Weights of a small GPT-style language model, trained from scratch on English Wikipedia: rotary positions, 6250 steps.
Each number is 128 + 32 x the weight over its row's rms, rounded and kept within 0 to 255. Layers, rows and columns count from 0. The size above them is the row's rms in percent of the matrix's.

# layer 7 MLP up, 384x96, rms 0.259, rows 141-209, columns 0-47
size [ 96 105  96  93 105 110 107 100  85  94  95 100  97  98 110 104  93  97  99 107 100 102  95 104 100 107 111 100  98  93  98 105 109  97 108 104 107 105 102 104  96 107 105 112 110  96  97 104 103 106 102  99 110 109  95  95  93 105  94  89  94  97 108  97  97 106  93  90  94]
[[133  94 212 115 122  75  68 140 160 139 101 157 182 153 185 133 154 164 166 117 126 121  70 131 124 123 172 175  93 106 171  68 118 114 141 136 109  86  79 174 163 139 124 124 126 178 109 118]
 [136 132 152 102  80 160  97 101 133 115  94  92 128 112 190 113 157 111  76 112  95 101  70 178 151  68 151 110 186  86 117 125 140 117 153 105 185 168 159 175 162 137 139 121 139  82 124 121]
 [153 188 138 150 104  65 117 114 124 163  81 130 170 120 169 101 149  86 107 139 112 100 137 164  83  37 151 109 123  70 148 188 103 119 125  71 151 162  87 132 151 157 144 142  45 120 197  88]
 [ 91 190 134 115 110 120 133 159 159 181 111 125 127 108  68  93 122 122 131 171 178 135 187 156  98  70  85  85 130  99 164 103 106 117  74 187 117 121 173 143 120 103 184 107  87  96 133 156]
 [142 124 103  41 147 159 179 125 170 100 128 113 106  71  80 106 151 136 169 140 154 106  87  84 151 136 117 124 143 143 164 145 167 145 164 127 162 152 167  92 182  85 175 182  95 102 126 169]
 [156 107  91 106  92 136 138 135 115 144  69 147 129 126  84  65 109  67 133 151 131 108 120  91 195 116 167 122 141 136 132 101 144 147 139 100 109 184 128 163 140 113 184  62 153 155 199 121]
 [160 104 120 139 142 172 142 102 146  52 141 143 191  39 107 132 202 112  92 125 184 130 109 108 122 115 154  96  97 134 175 159 128 142 144 126 124 106 169 181 174 139 128 121 125  71 158  95]
 [132 167 209 149 136  98 155  61 117 126 136  79 126 128  85 122 128  98 108 148  64 126 154 133 207 193  96  57 116 129 136 140 109 134 100 150 183 119 124 171 124 116  68  83 110 161  72 159]
 [142 166 163  59 131 138  67 171 145 181 168 164  97 130 164 173 134 143 102 129 124 139 137 148  99  79 123  86  58 120 117 133 141 161 131 134  79 111  83 144 116 139 121  98 153 163 144 123]
 [ 84  94  68  65 139 162 171 101 120 120 141 109 156 101 101 133 159 110 163  86 183 115 142 103 129 101 144 150 160 101 182 139 135  63  88 150  97 144  78 152 134  71 159 105 128  93 140 144]
 [121 161 121 145 140 122 131  97  97  76 113 198 147 147 202 157 155 121 116 125 117  65 115 119 124 112 119 158 134  70 114 128 100  72  98 116 138 141  57 186 147 111 183 151 119 198  99 130]
 [150 173 126 120  90 188 101 142 137 145 146 140 178  92 139 149 159  94 132  74 146 152  94 175 155 104 234  87 128  88 163 122 178 100 104 106 117 135 108 119 147 109 146  96 116 173 102 125]
 [148 111 113 157 151 149 181  77  85 147 107  82  96 105 106  81 156 138 185 147 132 122 126 116 131 102 132 130 136 115 106 131  95  82 133 102 148 132 124 138 170 158 133  93 146 112 107  71]
 [ 93 122 117 105 106 108 163 187 122 153 157 138  71 135 171 160 146 158 126 158 200  57 119  87 125 107 104  84 139 159 172 125 128  96  94 115 114 156 109 114  60 190 116 159 151 157 103 150]
 [147  96 116  85 146 137 139 166 164 133 101 115  77 115 132 132 139 190 139  74 127 102 134 210 159 120 138 117 114 148 150  96  45  85 163 106  44 138 180  78 117 152 153  84 129 142 112  34]
 [171 114 183  87  72 185 131 140 157 166 118  85 119  93 153 182 144 154 164  87  83 173  45 178 180  73 140 110 125 113 130 113 136 149 110 136 134 124 168 147 135 128 156 132  96 123 135 145]
 [133 115  75 106 159 101 107 115 146  99 112 176 198 133 125 142 147 141 132 108 124 199 189 101 108 160  92 118  71 125 107 187 115 124  80  76 118 181  60 104 134 171 110 204  86 153 138 171]
 [118 182 118 141 176 122  79 158 190 169  73 123  84 146 170  83 163 176 132 168 108 176 151 136 176  81 151  90 113 107 100 104 140  51  19 169 141 175 154 164 122 136  91  86 134  76 171 134]
 [ 69 119  90  83 124 147 104 147 109 127 113 213 117 121 166 103 183 109  99 112 170 136 164 172 172  87 158 118 122  76 103 110 164 112 127 174 154 152 123 167 117  99 130 119  57 164 114  96]
 [155 147 125 131 159 110 148 111  80 115  58 121 134 164 130 117 178  99 115 179 138 141 122  43 149 106 125 104 139 178  59 185 106 113  63  97  86 151 110 117 125 141  90 121 169 160 116 143]
 [174 155 179  88  96 172 111 127 119 188 134 203 127 165 147 102  85  97 194 149 150 140 198 137 139 105 182  90 104 142 128 138 101 117 135  51 179 197 109  90 151  94 109 111  69 150 117 111]
 [181 153 134 151 156  97 136 114 122 180 110 129 162 113 139 123 133 126 116  66 134 143 128  94 175  54 106 147 176 103 156 161  95 135 128 171 162 140 154  69 172 119 117 157 160 167 172 122]
 [116  95  89  89 109 119  82 124 117  57 137  90 140  59 171  96 182 172 176 153 150 114 112 126 125  70 146 131 171 122 139  93  43 125 152 103 122 103 153 126 135  96 121 110 130  90 151 168]
 [200  48 181 114 111 150 133 126  91 147 121 113 114 154 136  88 129  76 139 158 168 134 121 109 162 170 145 115 128  70 142 150 181 109  95 106  74 168 184 136 128  77 145  89 134 168  77  64]
 [133 167 170 119 107 104  98 119 138 130 147 177 145 138 157 151 127  99 171 129 115 139 173 182 149 102 123  92 114 115 180 160 175 143  99 113 127  69 168  61 152 160 134 160 117 184 114 167]
 [116 149 131  95 116 150 162 165 137 121 196 111 124 123 112 112 124  91 109  83 119 182 184 197 122 120 197 170  92  74 135 134  69 136 135 109 147 115 124 160  88 107  74  56 119 152 105 133]
 [118 120 154 111 120 116  98 129 143 186 135 160 122  67 103  98 139 111  89 150 128  98 169 123 146 146 131 168 165 109 152 169 149 134 101 145 144 146 120  73 124 160 105 179  97 107  77 176]
 [112 149 205 102 111 113 109 214 125 151 174 140 160  97 111  97 119 133 105 144 116 163 121 119 123 143 146 165 108 152 151 124 184 107 118 167 143 106 137 160  85 144 120 104 103 113  93 217]
 [139 188 103  85 128 149 133 144  94 115 154 109 129 104  92 111 130 135 174 119 151  73 146 101  90  97 119 140 106 150  81 134  59 140  85 130 126 115 116 176 138 114 156  97 121 162 108 106]
 [135 138  99 133 108  69  96  81 160 102 141  83 154 117 186 192 174 158 125 170 149 125 108 160 141 121  86  78 107 123 100 103 151 165 113  80 114 147 177 131  98  89 173 113  62 100 110 134]
 [159 140 134  99  92 126 150 187  70 101 188 133  74 123  63 128 116 115 152 145 134 130  67 138 125 132 137 207 101 130 112  93 120 139  84 176 108 108  98  96 120 135  81 132 106 110 114 142]
 [149 158 112 186  76  93 152 128 151 116 177 109 143 129 170 123 151 139 109 176 128 173  35 123  83 120 172  68 132 152 117  42  90 125  85  58 111 131 134 134 138 114  82 155 119 119 168 100]
 [130 154 168 132 124 114 130 115 167 151  95 102 122 130  97 150  56 134  57  76 192 184 123  90 162  96 140 109 132 108 108 114 144  65  83 173 177 170 192 146 126 132 156 127  69 137 172 124]
 [147 116 106  97 102  95  94 107  82  91 132  98  69 132 204 161 153  80 105 150  94 146 127 163  78 132 107 161 109 152 124 126 133 162 177 165 146 141  87 117 132 150  94 187 136 109 108 157]
 [121  87 193 145 140 109 114 150 151 148 132 128 138 140 165 114 179  95 111 159 160 118 142 143 127 122 102 105 123 131 156 157 120 156  78 103 101 148 125 155  99 172 139 216 124 123 140 117]
 [ 56 137 123 133 104 142 151 115 151 127 173 141 137 117 105 154 186 113  92  81 116 164 138 125 170 142 103 148 156  89 131 168  82  73  75  95  82  87 110 165  97 152 133 108  99 134 127 129]
 [126 137 146  68 159 151 141 178 135 124 107 100  85 114 150 118  90 170 133 110  87  92 170 175 154 130 139  94  84  94 143  65 114 116 164 161 124  98 146 193 139  78 135 149 100 106 118 137]
 [114 136 111 120 105 130  59  95 157 111 102 110 137 124 109 143 160 129  90 123 187 105  97 125  72 172 125 130 150 145 201 186 170 157 110 100 127 148 151 225 126 108 209 130 129 144 131 129]
 [111 126 105  95 172 143 101 149 102 156 146 148  86 109 124  84 127 119 171 142 138 159 144 147  92  90 177  90 156 171  75 138  84 132 111 156 108 111 192  81 141 132 148 167  81 110 121 171]
 [135 118 176 136 132 115 143 150 146 108 105 164 140 139 132 100 182  92  95 144 115 173 124  77 139 120 125  59 117 102 100 127 124 145 109  49 145 109 156 139 168 114 100 146  77 151 126 114]
 [ 92 126 143 113 114 149 156 145 152 151 162 133 160 111 150 147 123 161 132  68 165 126 166 134 127 125 118 107 105 104 100 110 118  65 138 173  91 131 118 146  96  93  88 163 117 155 181 128]
 [163 106  87 130 134 147  99  93 138  69 115 113 129  90 195 121  99 196 179 151 182 115 159 155 121  99 137  90 132 164 176 143  64  68 128 157 136 114 125 106 109 147 162 135  84 108 162 138]
 [145 122 170 126 155 115 165 110 121 147 101  94 167 120 166 124 116 152 107 128 195 134 119 122 146 222 153  91 100 113 103 152  88 120  85 178 118 129  90 158 168  93  78 125 125  86 112 141]
 [128 128 199  98 109 128 109 146 151 136 165 161 160 128  91 144 106 151 130  98  96 139  69 102 151 136 178 148 127 156  98 104  94  86 105 150 171  81 160 156 123 151 110 149  73  80 186  81]
 [157 148 114 178 102 180 131  92 147 187 146 114  74 118  99 139 127 127 128  92 193 159 172 197 129  90 159 171 144  93  87  69 105 161 111 131 134 126 180 150 134  72 167 128  78 151 130  73]
 [110 153 110 140  99 106 110  67 148 116 105  65 148 174 118 115 148 167  69 139 113 139 147 151 121 119 109 103 105 109 113 136 115 144 105 125  92 116 102  91 135 133 179 227  84 100  88 135]
 [188 149 156 111 116 169 165 147 127  89 112 128 106  93  89 115 159 130 138 159 113 140 116 128 138 169 174 106 117 154 157 213 152  85 172 134 122 159 150 117 119 134 131 101 101 140 129 146]
 [165 230 124 138 156 157 152 109 119 117 157 109  97 135 129 163 116 105 153 159 150 117 115 147 140 125 163 138 137 100 144 114  93  81  81 160 188 149 116 175  33 134 102 103 138 170 138 141]
 [130  90 214 167  98  99 121 183 120 129 158 179 146 115 170 166 159 158  98  98  92  98  73 139 124 100 158  86 109 168 100 128 190 160 105 145 172 168 153  99 156 135 181 169 124 108  96 125]
 [165 177 150 104  89 122 110 157 145 161 110 176 112 143  90  99 158 197 154  76 151 181 104 134 177 105 132 160 130 194 104 116 171 170 129 118 213 167 111 154 160 137 101 112 140 124 121 126]
 [161 134 133 137  85 125 112 165 161  63 130 134 116  91 107  91 122 115  99 126 132 160 107 140 134 104 118 116 136 145 137 131 159 134 100 115  93 133 194 152  84 133 103 131  82 111  30 166]
 [ 97 128  79 113 162 170  85  79 103 178 170 114 152 102 150 118 148  70  98 140 142 134 128 106 135 158 162 133 128 125  99 163 114 140 109 145 140 169  93 123 129 116 133 207 131  66  76 139]
 [123 151 162 142  95  99 150 118 178 124 117 143 180 165 128 130 130 165  64 112  99 136  61 122 125 174 124 122 147 152 137 138 180 115 151 164 174 129 115  85 144 132 149  93 113 160 118 113]
 [121 204  91 158 102 142 119 137 151 170 146 142 200 126  92  82 154 132 130 170 148 161 108  90 149 165 171  83  92 136 115 156 140  97 145 130 148 110 152 126 136  81  72 122  98 139 136 151]
 [134 108 102 111 148 147  99  88 149  74  91 164 134 121 116 175 160 148 154  96 115  58 128 185 131 139  81 129 136 100 111  92 131 154 143 121 112 172 102 141  67 177 157 139 114  83  83 123]
 [110 148 102  87 106 119 128 134 110 113  96 104 162 174 138 116 117 127  94 130 108 155 154 145 148 146  90  95  85 155 102 106 109 108 148  41  64 155  70 123  90  39 120 122 156 102 215  98]
 [146 110 130  86 125 141  71 105 136  88 145 113 171 138 162 115 225 183  73 102 114 120 115 175 102 141 150 154 142 157 159  84  93 143 146 138  88 142 167 141 143 116 151 142 107 161  69 175]
 [176  89 107 134 153 116 124 113 127 140 105 180 212 105 114 125 154  77 143 141 136 120 152 141 136 137 104  88 135  61 148 124 137 146  77 101 130 111 106 192  74  65 111 143  86 132 125 148]
 [131 216  93 149 169 109 121 106 158 138 120 155 114 114 128  99 209 104 126 114  86 128 134 141  85 165 127 141  44 179 142  99 147 157 174 132  88 152  91 138 155  74 130 183 142  53 150 153]
 [166 142 117 165  98 133 155 167 164 132 146 176 128  95 116 164 163 164  88 102 120 119  78 175 160 179 100 116 131 138 150 135 139 111 115 149 121 143 137 101  98 140 115  96  75 126 178 217]
 [126 143 126 101 107 120  69  72 115 120 111 138 145 135  90 153  84  96 179 128  99 110 143 122 140 155 210 187 127  97 113 111 154  99 116 112 103 192 125 141 156 116  87 137  53 162 186 129]
 [137  66 147 185 130 132 112 106  92 118  85 173  84 120 159 111  91 165 118 143 157 126  94 155 136 142 179 125  88  94 114 136 141 150 123 133 175 206  85 143 103  70  93 117  92 111 116 123]
 [ 71 162  78  88 171 168  95 129 165 129 102 118 198  38 144 161 116 124 119 148 101 140  97  93 165  80  78 175 155 128 141 129 133 149 137 118 117 157  91 107 122 119 163 107 148 152 152 196]
 [158 135 143 109  85 165 143 190  81 101  71 118 134 153 131 145 123 117  87 120 122 111 116 104 176 148 144 156 124 160 106 134 122 198  93 125 124 187 181 146 137  92 111 107  80 117 100  24]
 [157 113  76 178  85 132 174 122 133 111 191 161 150  88 178  48 111 167 154 142 166 128 136 113  86 131 176 159 128  94 155 161 148  57 137 128 141 172 181 145 102 155 105  69 151 127 155 142]
 [160 180 104 137 130 154 137  99 145 104 155  82 124 144 118 158 132 115  33 100  48 149 112 121  91 165  89 115 120 134 139 157 110  79  84 178 110 150 116 185  44  87 155 152 109 142 113 112]
 [144 158 158 117 111 140  99 106 143 171 161 137 153  61 114  92 103 114 102 159 100  89 126 160 182 102 119 104 113  78 106 173 168 121 150 158 157 119 136  91 132 102 121  61 165 134 100 185]
 [120 160 151 149 149 172 152 162 138  95 135 104  78 168 160  92 119 116  88 108 151 189 134 147 179 144 143 120 148 116 200 182 126  62 146 132 143 140 149  67 152 147 122 124  96 146 133 123]
 [126 135 179 103  96 121  53 103  76 121 161 136 107 129 130 133 113 125 163 107 153 154 136 180 186  98 168 122 136 131 139 122 160 119 171 115 133 132 107 127  78 196 124 165 111 142 175 104]]
# layer 7 MLP down (transposed), 384x96, rms 0.208, rows 141-209, columns 0-47
size [105 105  93 102 111 108 109 107  88  92  89 104  94  97 113 103  93  96 108 105  95 105  89 104 115 110 103 100 101  96  94 105 119  84 104 113 111 115 103 106  95  94  98  98 108 101  91 103 108 111 108 103 120 108  97  96  99 111  86  81  92  97  97  98 102 103  88  94 103]
[[176 126  97 132 147 153 197 138 100 136  87 130 114 117 168 169 143  71 121 154 107 122 140 194  78 117 130 103 150 118  97  94 105 155 112 185 101 143 158 122  86  58 100 122 114 112 111  82]
 [118 110 117 104 149 124  94 139 120 135 114  89 136 195 132  88 107  85  93 175 134 143 123 100 135 144 134 126  59 165 143 140 116 121  88 212 108  84 112 154 191 106 130 158 113 166 138 144]
 [193 164 154 171 157 118 141 142 134  99  73  74 130 136 177 132  88 116  76 151 144 153 131 115 156 188 150 120 142 143 102 105  62 151 149 132 130 125 116 179 124 157 109  95 170 116 119 174]
 [152 133 132  44 152 123 127 112 130  65 190 129 152 160 178 133 108 107 154 145 130 119  88 127  89 173 183 128 152 105  88 117  89 124 171 143 176 110 116 145 102  93 138 149 130 105  73 145]
 [139 132 150 119 149 135 130 116 123 169 176 100  71 180 122 103 117  90 138 163 128 131 161 114  64 116 100 122  65  90 144 113  64 189  73 150 127 145 159 155 164 177 141 157 130 129  80  61]
 [184 144 133 150  87 133 150 134 125 109 161 106 118  91 140  58  70 100  94 132 188 158 135 130  86 116 113  91  96 141 151  99  58 103 161 118 152 154 137 172  99  99 105 141 134 181  68  65]
 [ 94 170 126 107  31 156 150 193  74 188 159 113 148  66 123 140 157 126 183 102 147 161 148 164 136 131  64 156 130 118 101 139 135 169 135 112 134  97  65 101 127 128 186 117 108 139  73 109]
 [112  96 113 100 102 125 124 102 119  64 161 128 100 151  78 127  86 100 149 125 175 145 134 194 141 151 129 155 174 107 104  77 161 129 141 116 120 120  86  46 140 150 160 102 117  91 111  99]
 [152 106  88 243 108 156 127 113 128 126 112 153 141 119 124 131 125  77 149 133 176 116 150 119 116 154 217 144 118 191 152  76  66  82 120 139 186 110 159 161 154 146  81 164 110 144 125 123]
 [146 124 136 103 110 128 131 180  99 204 195 125  97 157 109  78 131 197  85 148  76 151 175 179 108 172 123 105  93 103 111  90 135 172 101  90 160  78 116 153 182 183 164 161 151 142 103 153]
 [ 93 132 130 162  88 121 167  76 149 105 141 103 109  80 101 200 106 114 148 164 153  57  59 143 130 136  81 151 123 166  96  91 136 141 133 112  99 106 170 116  90 142  86 124 111 119 125 123]
 [137 171 103 115 110  84 108 117 139 118 147 136 123 125  92  70  99 105 132 179  82 122 180 158 107 135  60  87  99  86 109 125 166 125 113 219 155 127  95 107 122 180 138 111 155 162 105 137]
 [117  97 107 114  79 119 152 140 111 177  93 100 133  91 122  99 156 144 131 112 115 121  74  11 115 133 159 163  95 118 127 134 120 136 173 137 130 147 130 140 104 146 183 142 140 145 131 128]
 [130  98 136 123 158 134 138 154 144 142 105 155 195  99  94 165  92  97 216 108 205  91 145 123 127 126 147 148 152 156 113  90 165 153 185 133 153  69 106  52 147 105 126 128 130 114 102 151]
 [144 104 139 130  87 123  96 172 100 144 141  79 169 117 123 112 157 116 187 162 151  85 128 186 157 124  96 139  87 139 164 157 147 142 114  78  56 152 148 118 118 135 140  91 193 148  98 120]
 [117  89 132 108  83 132  62 158 134 121  88 135 132  78 164 220 114 127 154 104 172 124 107  69 108 166 137 159 104 151  90 156 168  94 110 143  71 161  94 163  93 132 144  75 114 128 102 151]
 [155  84  94 149  61 162  94  90  63 167 132 108 133 166 139 127 178 120  93 127 116 120 170 191 212 135 142 160 141 100 129  84 113 125 134 133 157  92 169 174 116 158  69  87 134 125 161 127]
 [137 110 138 139 114 134 161 155 130  93 181 113 172 113 109 154  68 120  91 100 172 107 163  89 138 164 135 184 141 135  92 162 101 185 149 117 140  89 161 124 181 165 165 172 165 207  96 160]
 [145 103 158 118 129  82 111 126 110 144 140 124 118 156 121 117 161 132  98 140  96 133 171 112 114 129  92  40 142 147 121 115  85 111 146 137  79 188 128 119  92 153 183 110 105 163 102 158]
 [157 106 101 147 148 171 167 174  98 132 100 121 138  71 134 122 131  92 101 108 137 122 148  95 114 123 182 129 149 122  90 122 101 142 125 171 138  89 110 123 116 134 107 174 150  32  95  45]
 [156 104 130 244 178  99  75 123 130 122 137 129 112 153  64 167 115 137 106 113 168 131 102  95 166 114 132  99 129 112 126 120 132 129  95 159  58 139 158 149 124 163 152  81 111  76 113 147]
 [118 123 179 157 109  88 113 123 139 159 145 125 104 144 114 116 114 150  33 143 133 130 111 116 107 119 127 176 175 119 153 119 160 124 128 127 186 151 168 132  97 200 148 162 138  36 124 116]
 [ 94 133 156 100 157 149 153 172 103 168 104 131 141 149  91  87 135 146 177 101  81 104 118 123 152 115 186 136 100  85 151 116 152 120  98 116  97  73 131  92 113 119 120 125 147 126 155  84]
 [107 164 141 163 116  91 141 123  65  83 104 161 109  97 129 119  98 149 121 151 107 124 128 157 141  81 115 145 128 109  77 123 130  87 135 120 173 148 182  87  92 144 158 121 152 119 192  70]
 [117  86 110 141  61  79 164 184 110 148 102 135 141 140  78 130 133 136  99 102 130 129 120  93 107 148 158 113 175 165  82 127 143 171 171 138 147  54 101 153 146  95 100  93 207 151 102 106]
 [178 130 110 117 152 115  96 121  94  95 110  68 153 173  95 165 158 171 186 183 106 163 128  88 208 106  99 136 162 106 110 112 140 144 104 198  78 145 114  88 128 156 164  96 146  98  87 153]
 [130 149  66 127 145 124  85 157 120  65 132 101  85 150 131 127  71 110 118 146 104 105 105 106 131 107 112 134  85 121 120 144 108 126 154 161 101 102 122 104 107 107  65 108 169 135  80 102]
 [ 97  95 170 160  79  82 121 131  98 125  93 113  66 131  75 101 110 103 134 146 101 155 148 112 119 137 132 156 192 128 111 190 114 150 136 124 148 152  74 186  78 125  49  86 148 136  95 188]
 [ 53 150  63 115  92 205 164  91 110 139 129 139 133 124 132 205  86 178 112 138 138 143 139 122 169 101 142 109 195 116 150 125 169 119 172 177 175 176 103 167  77 148 117 159 144  92 152 102]
 [103  98 147 207 120 151  66  94 114 101  95 134  81 118 125 204 125 113 115 176 151 136 139  70  84 141 130 124 194 158 109 139 141 141 136 185 119 148 154  91 147 126 105 157 214 157 119 105]
 [163 105 171  91 129 125  98 152 100  89 103  97 114 181 168  57 146 138 106 122 128  91 190 110 128 101 139 132 129 137 139 148 126 138 112 121 114 130 139  95 168 138  67 109 141 122 131 179]
 [192 119  94 108 115 126 151  95 147 104 154 113 164 123 130 134  82 131 101 123 106  84 135 154  91 141 155  76  89 163 145  70 135 144 168 140 108 135 128  85 162 124 139 183  92 125 143 181]
 [157 127 109 134 140 163  85  45 112 110 205 175 136 157  90  69 133 162 141 158 155 119 145 130 169 130 123 146 169 184 106  84  88 132 125 136 127 145 147 168 159  96  70 118 153 151 138 100]
 [145 141 162  93 110 102 142 110 199 161  92 131 150 142 144 163  84 164 142 100 125  92 119 175 141 173 141  96 110 151  98 124 125 138 119  96 147 139 115 104 142 155 121 143 122 120 151 120]
 [ 54 150 164  88  97 119  77 128 167 133 157  67  95 143 123 123 111 147 148 105  84 160 101 128 120  87  60 149 121 123 134  80 152 167 124 164 117 137  84 139 146 124 153 139 139  94 137 119]
 [140 122 137 107 114 144 142 193 121 111  80 120  88 114 167 144  77 117 123 147 144 134  83 101  97 192 116 160 185 136  40 132 104 130  91  92  95  67 135 162 186  78 145 205 126 138 150 160]
 [ 99 147 100  90 130 102 132 145 112 109 126 160 172  86 144  95 167  98  52 186 137 135 110 104 133 166  80  96 149 165  70 145  75 199 168  97 146 139 131 103 170 124  85 104  74 105  89  75]
 [135 106 144 147 140 108 153 126 108 118 203 106 137 110 111  94 138 108 119 148 136 195 141 137  91 110 140 100 159 185 146 157 121 207 125 145 100 155 111 172 171  89 135 124 178  77 102 131]
 [131 111 102  64 104 115 148 108  94 125 107 137 107 116 157 146 145 107 125 107 159 155 118 118 125 143  32 193 129 178 189 145 143 148  96 136 134 116 145 171 167 120 153  75 129 140 132 114]
 [140 169 162 143 107 126 159 154 116 172 151 147  93 114 145  78 167 112 145 214  83 160 136  93 190 127 142 158  56 132 160 106 199 126 151 118 125  89 127 127 126 149 182 192 109 115 146 100]
 [198 177 186 168 129 139 121 148  80 139 129 129 176 134 137 105 136  82  91 124  82 106 153  87  85 132  81 117 142 130  90 171  96 107 117 110 132 154  96 122 124 106 111 119 169  82 196 146]
 [148 200 122 145 143  93 146 118 114 166 142 143 183 123 100 115 158 108  70  88  91 123 125 131 143 101 139 151 128 117  96 120 178 180  97 106  91 150 122 151 112 108 126  84 115 130  60 106]
 [157  82 137 166 150  84 106 118 147 145 139 107 169 155 125 102 136  63 131 177 120  80 143 101 139  94 129 146 145 140 163  83 127 173 190 140 134 134 119 104 160 103  90 105 183 125 121 136]
 [180 175 131 149 181 126 170 153  70 148 100 140 157 127 147 110 100 116 104 159 112 111  95 139 125 127 146 151 105 156 118 167  90 193 166 125 138 129  74 143 158  96 181 123 159 164 101 148]
 [151 143 134 140 152 115 108 121 124 102 163 172 173  44 168 126 167  88 122 144 105 154 144 123 148 162  87 126  91 153  77 106  69 131 164 128 162 149  96 170 151 120 166 100 139  78 161 123]
 [116  81 162  94 135 143 175  77  91  77 137 158 146 106  96 152 150 115 146  68 129 119 103 123  56  77 145 154 133 133  73 124 160 118 161 158 144 147 140 108 128 103  67  70 206 181 163 110]
 [122 175 143 105 196  96 135 122 141 140 130 124 135 200 114  91 121 156 147 110 111 138 145 167 117  30  94 171 182  74  81  99  90 130  79 137  75 111 131 126 142 105 128 114 142 122 152 101]
 [ 58 138 150 181 127 141  57 202 130 179 101 125 152 174  94  99 130 105  96  83 145 182  80  89 132  82  81 115 128 167 128 154 134 144 137 128 109 200 107 137 146 119 116 184 148 104 101  98]
 [ 83 162 150  97 111 113 103 179 134 148 162 128 122 169  92 179 156 100 144 120 116 171 122 109 148  66 173 154  99  99  79 100 113 114 114  93 167 150  57 132 148 109 167 156 158 137 172 142]
 [142 184  97 146  89  86 149  50  71 102 169 136 111 113 101 175  57 212 140 128 154 160 172  97 167  91  87 140 103 148 134  85 136 118  75 142 160 162 167 104 114 120 126 124 191 155  89  89]
 [108 137 182 189  67 117 108 163 137 130 142 118 176 155 117  70  71 140 173 176  90 129 162 133 130 140 134 152 110 114 112  75 110 133 125 160  94 129 125  67 188 129  52 151  64 119 107 120]
 [203 122 161 127  36  92 152 163 139 165 103  65 148 174 140 162 144 139  59 154 124 143  81  85 126 102 105 111 108  84 195  66 127  95 150 144 120 117 149  89 140 103 106 122 136 154 143  92]
 [122 170 150 179 100 145 123 134  62 152 148 116 180 124  78  42 117 164  99 129  80 182 104 117 156 165 131 117  98 139 106 125 184 141 140 123 114 125 157  92 150 117 176 108 131 147 113 145]
 [ 95 100  92  94 119 126 156 146 102 117 150 127  94 135 191  54 164 127 164 160 126  97 144 154 113 163 107 101 146  84 152 142 142 153 169 123 126  80 177  95 127  95 185 163 124 130 108 128]
 [107 110 122  98 140 116 122 153 154 175 122  95  90 170 101 135  92 157 136 166 125 101 174 106  97  71 160 108 184 150 130 136 155 124 114 163 128 121 119 173 126  58  66  93 197 159 131 127]
 [147  97 152 102  64 156 143 202 165 113 100 137 170 178 131 183 139  93 140  72 128 123 105 108 148  93  98 123 117 207 141 113 114  54 124  60 190  84  64 127 149 114  98 121 121 116 124 138]
 [143 106 144 103 156 148 190 149 132 127 117 134 101 158 158 158  64 112 174 115 131 144 155  92  97 103 149 163 156 163 121 150  99 111 122 204 128 131  56 109 119 104 112  98 145 121 173 169]
 [142 138 169  84 100 192 134 111  98 195 144 140  84 133 157  96  83 120 152 141 124 132 140 138 150 123 125 153  65 181  68 101 166 121 125 145  88 148 119 124 140  76  63 149 141 172 121 168]
 [102  80 148  75 189 147 107 133 129 128  76 156 153 181 136 145 135 220 119 131 135  98 150  82 127 137 130 136 172  81 175 147  92  79 113 122 153 109 112  74  55 146 132 107 152 175 123 144]
 [150 182 178 101 110  93 157 114 100 133 105 129 109 163 128  92  97 140 196 144 219  97 140 117 109 176 178 173 171  89 153 186 123  54 162 140 111 131 150 139 165 105  95 113 173 123  98  86]
 [149 108 115 145 214 141 124 181 132 140 116  88 145 126 160 163  69 104 107 178 126 136 146 165  95 100 106 138 160 103  85 180 117 126  75 150 193  79 106  73 119 149 122  68 163 128  62 157]
 [156 134 160 120 165 152 107 160 154 116 122 105 122 131  98 179 110  94 178 129 140  98 116 129  98 134 102  94 139 155 129 142 123 122  92  88  48  94 184 142 118 147 107  98  86 118  84 125]
 [146  93 124  64 124 121 114 182 109 124 119 115  99 128 164 140 108 140 110 127 157 120  73 136 151 152 138 166 130 189 128  72 144  93 115  64 153  76 175 131  63 104 110  87 101 188 191 137]
 [153 136 125 119 190 117 144 111 183 228 130 189 135 175 132 150 129 143 183 120 112 162 133 103  90 146 115 109 110 124 138 133 115 101 114 116 212  55 135 103 162 170 114 104 143 131 144 117]
 [126 174 106  94  89  81 118 117  86 179 161  80 117 168  86 123  81  95  61 147  84  98 140 127 147  79  93 173 154 174 121 149 113 175 164  86 129  66 164 117 175  97 147  96 117 127  77  79]
 [149  99 168  77 104 108 155 137  93 136 121 161 106 109 108  83  88 193 195 105 166  93 113 156 116 104 133 162 150  91  73 158 170 147 150  46  95 197 107  98 204 102 109 156 133 148 123 118]
 [134  97 119 129 105 104 100 167 112 123 153  70 128 145  85  80 104 133 130 133  77 102 113 124  87 183  85  77 105 117  40 159 142 125 157 171 166 113 102 127 146 131 176 179 180 180 115 125]
 [103  64 104 153 203 135  86 118 160 162 123 196 154  71 132 153 113 129 178 119  60 151 111 144 112 106 123  98 101 144 151 168 104 145 164  95 122  83  94 174 141 130 149 111 158 134 130 130]
 [123 159 103 111 172 135 162  88 126  63 117 141 128 115 136 153 150 114 123 128 131  90 116  71 104 174  87  99 134 193 131 163  31 152 104 130 162 128 148 135 152 117 155  97 144 111 128 184]]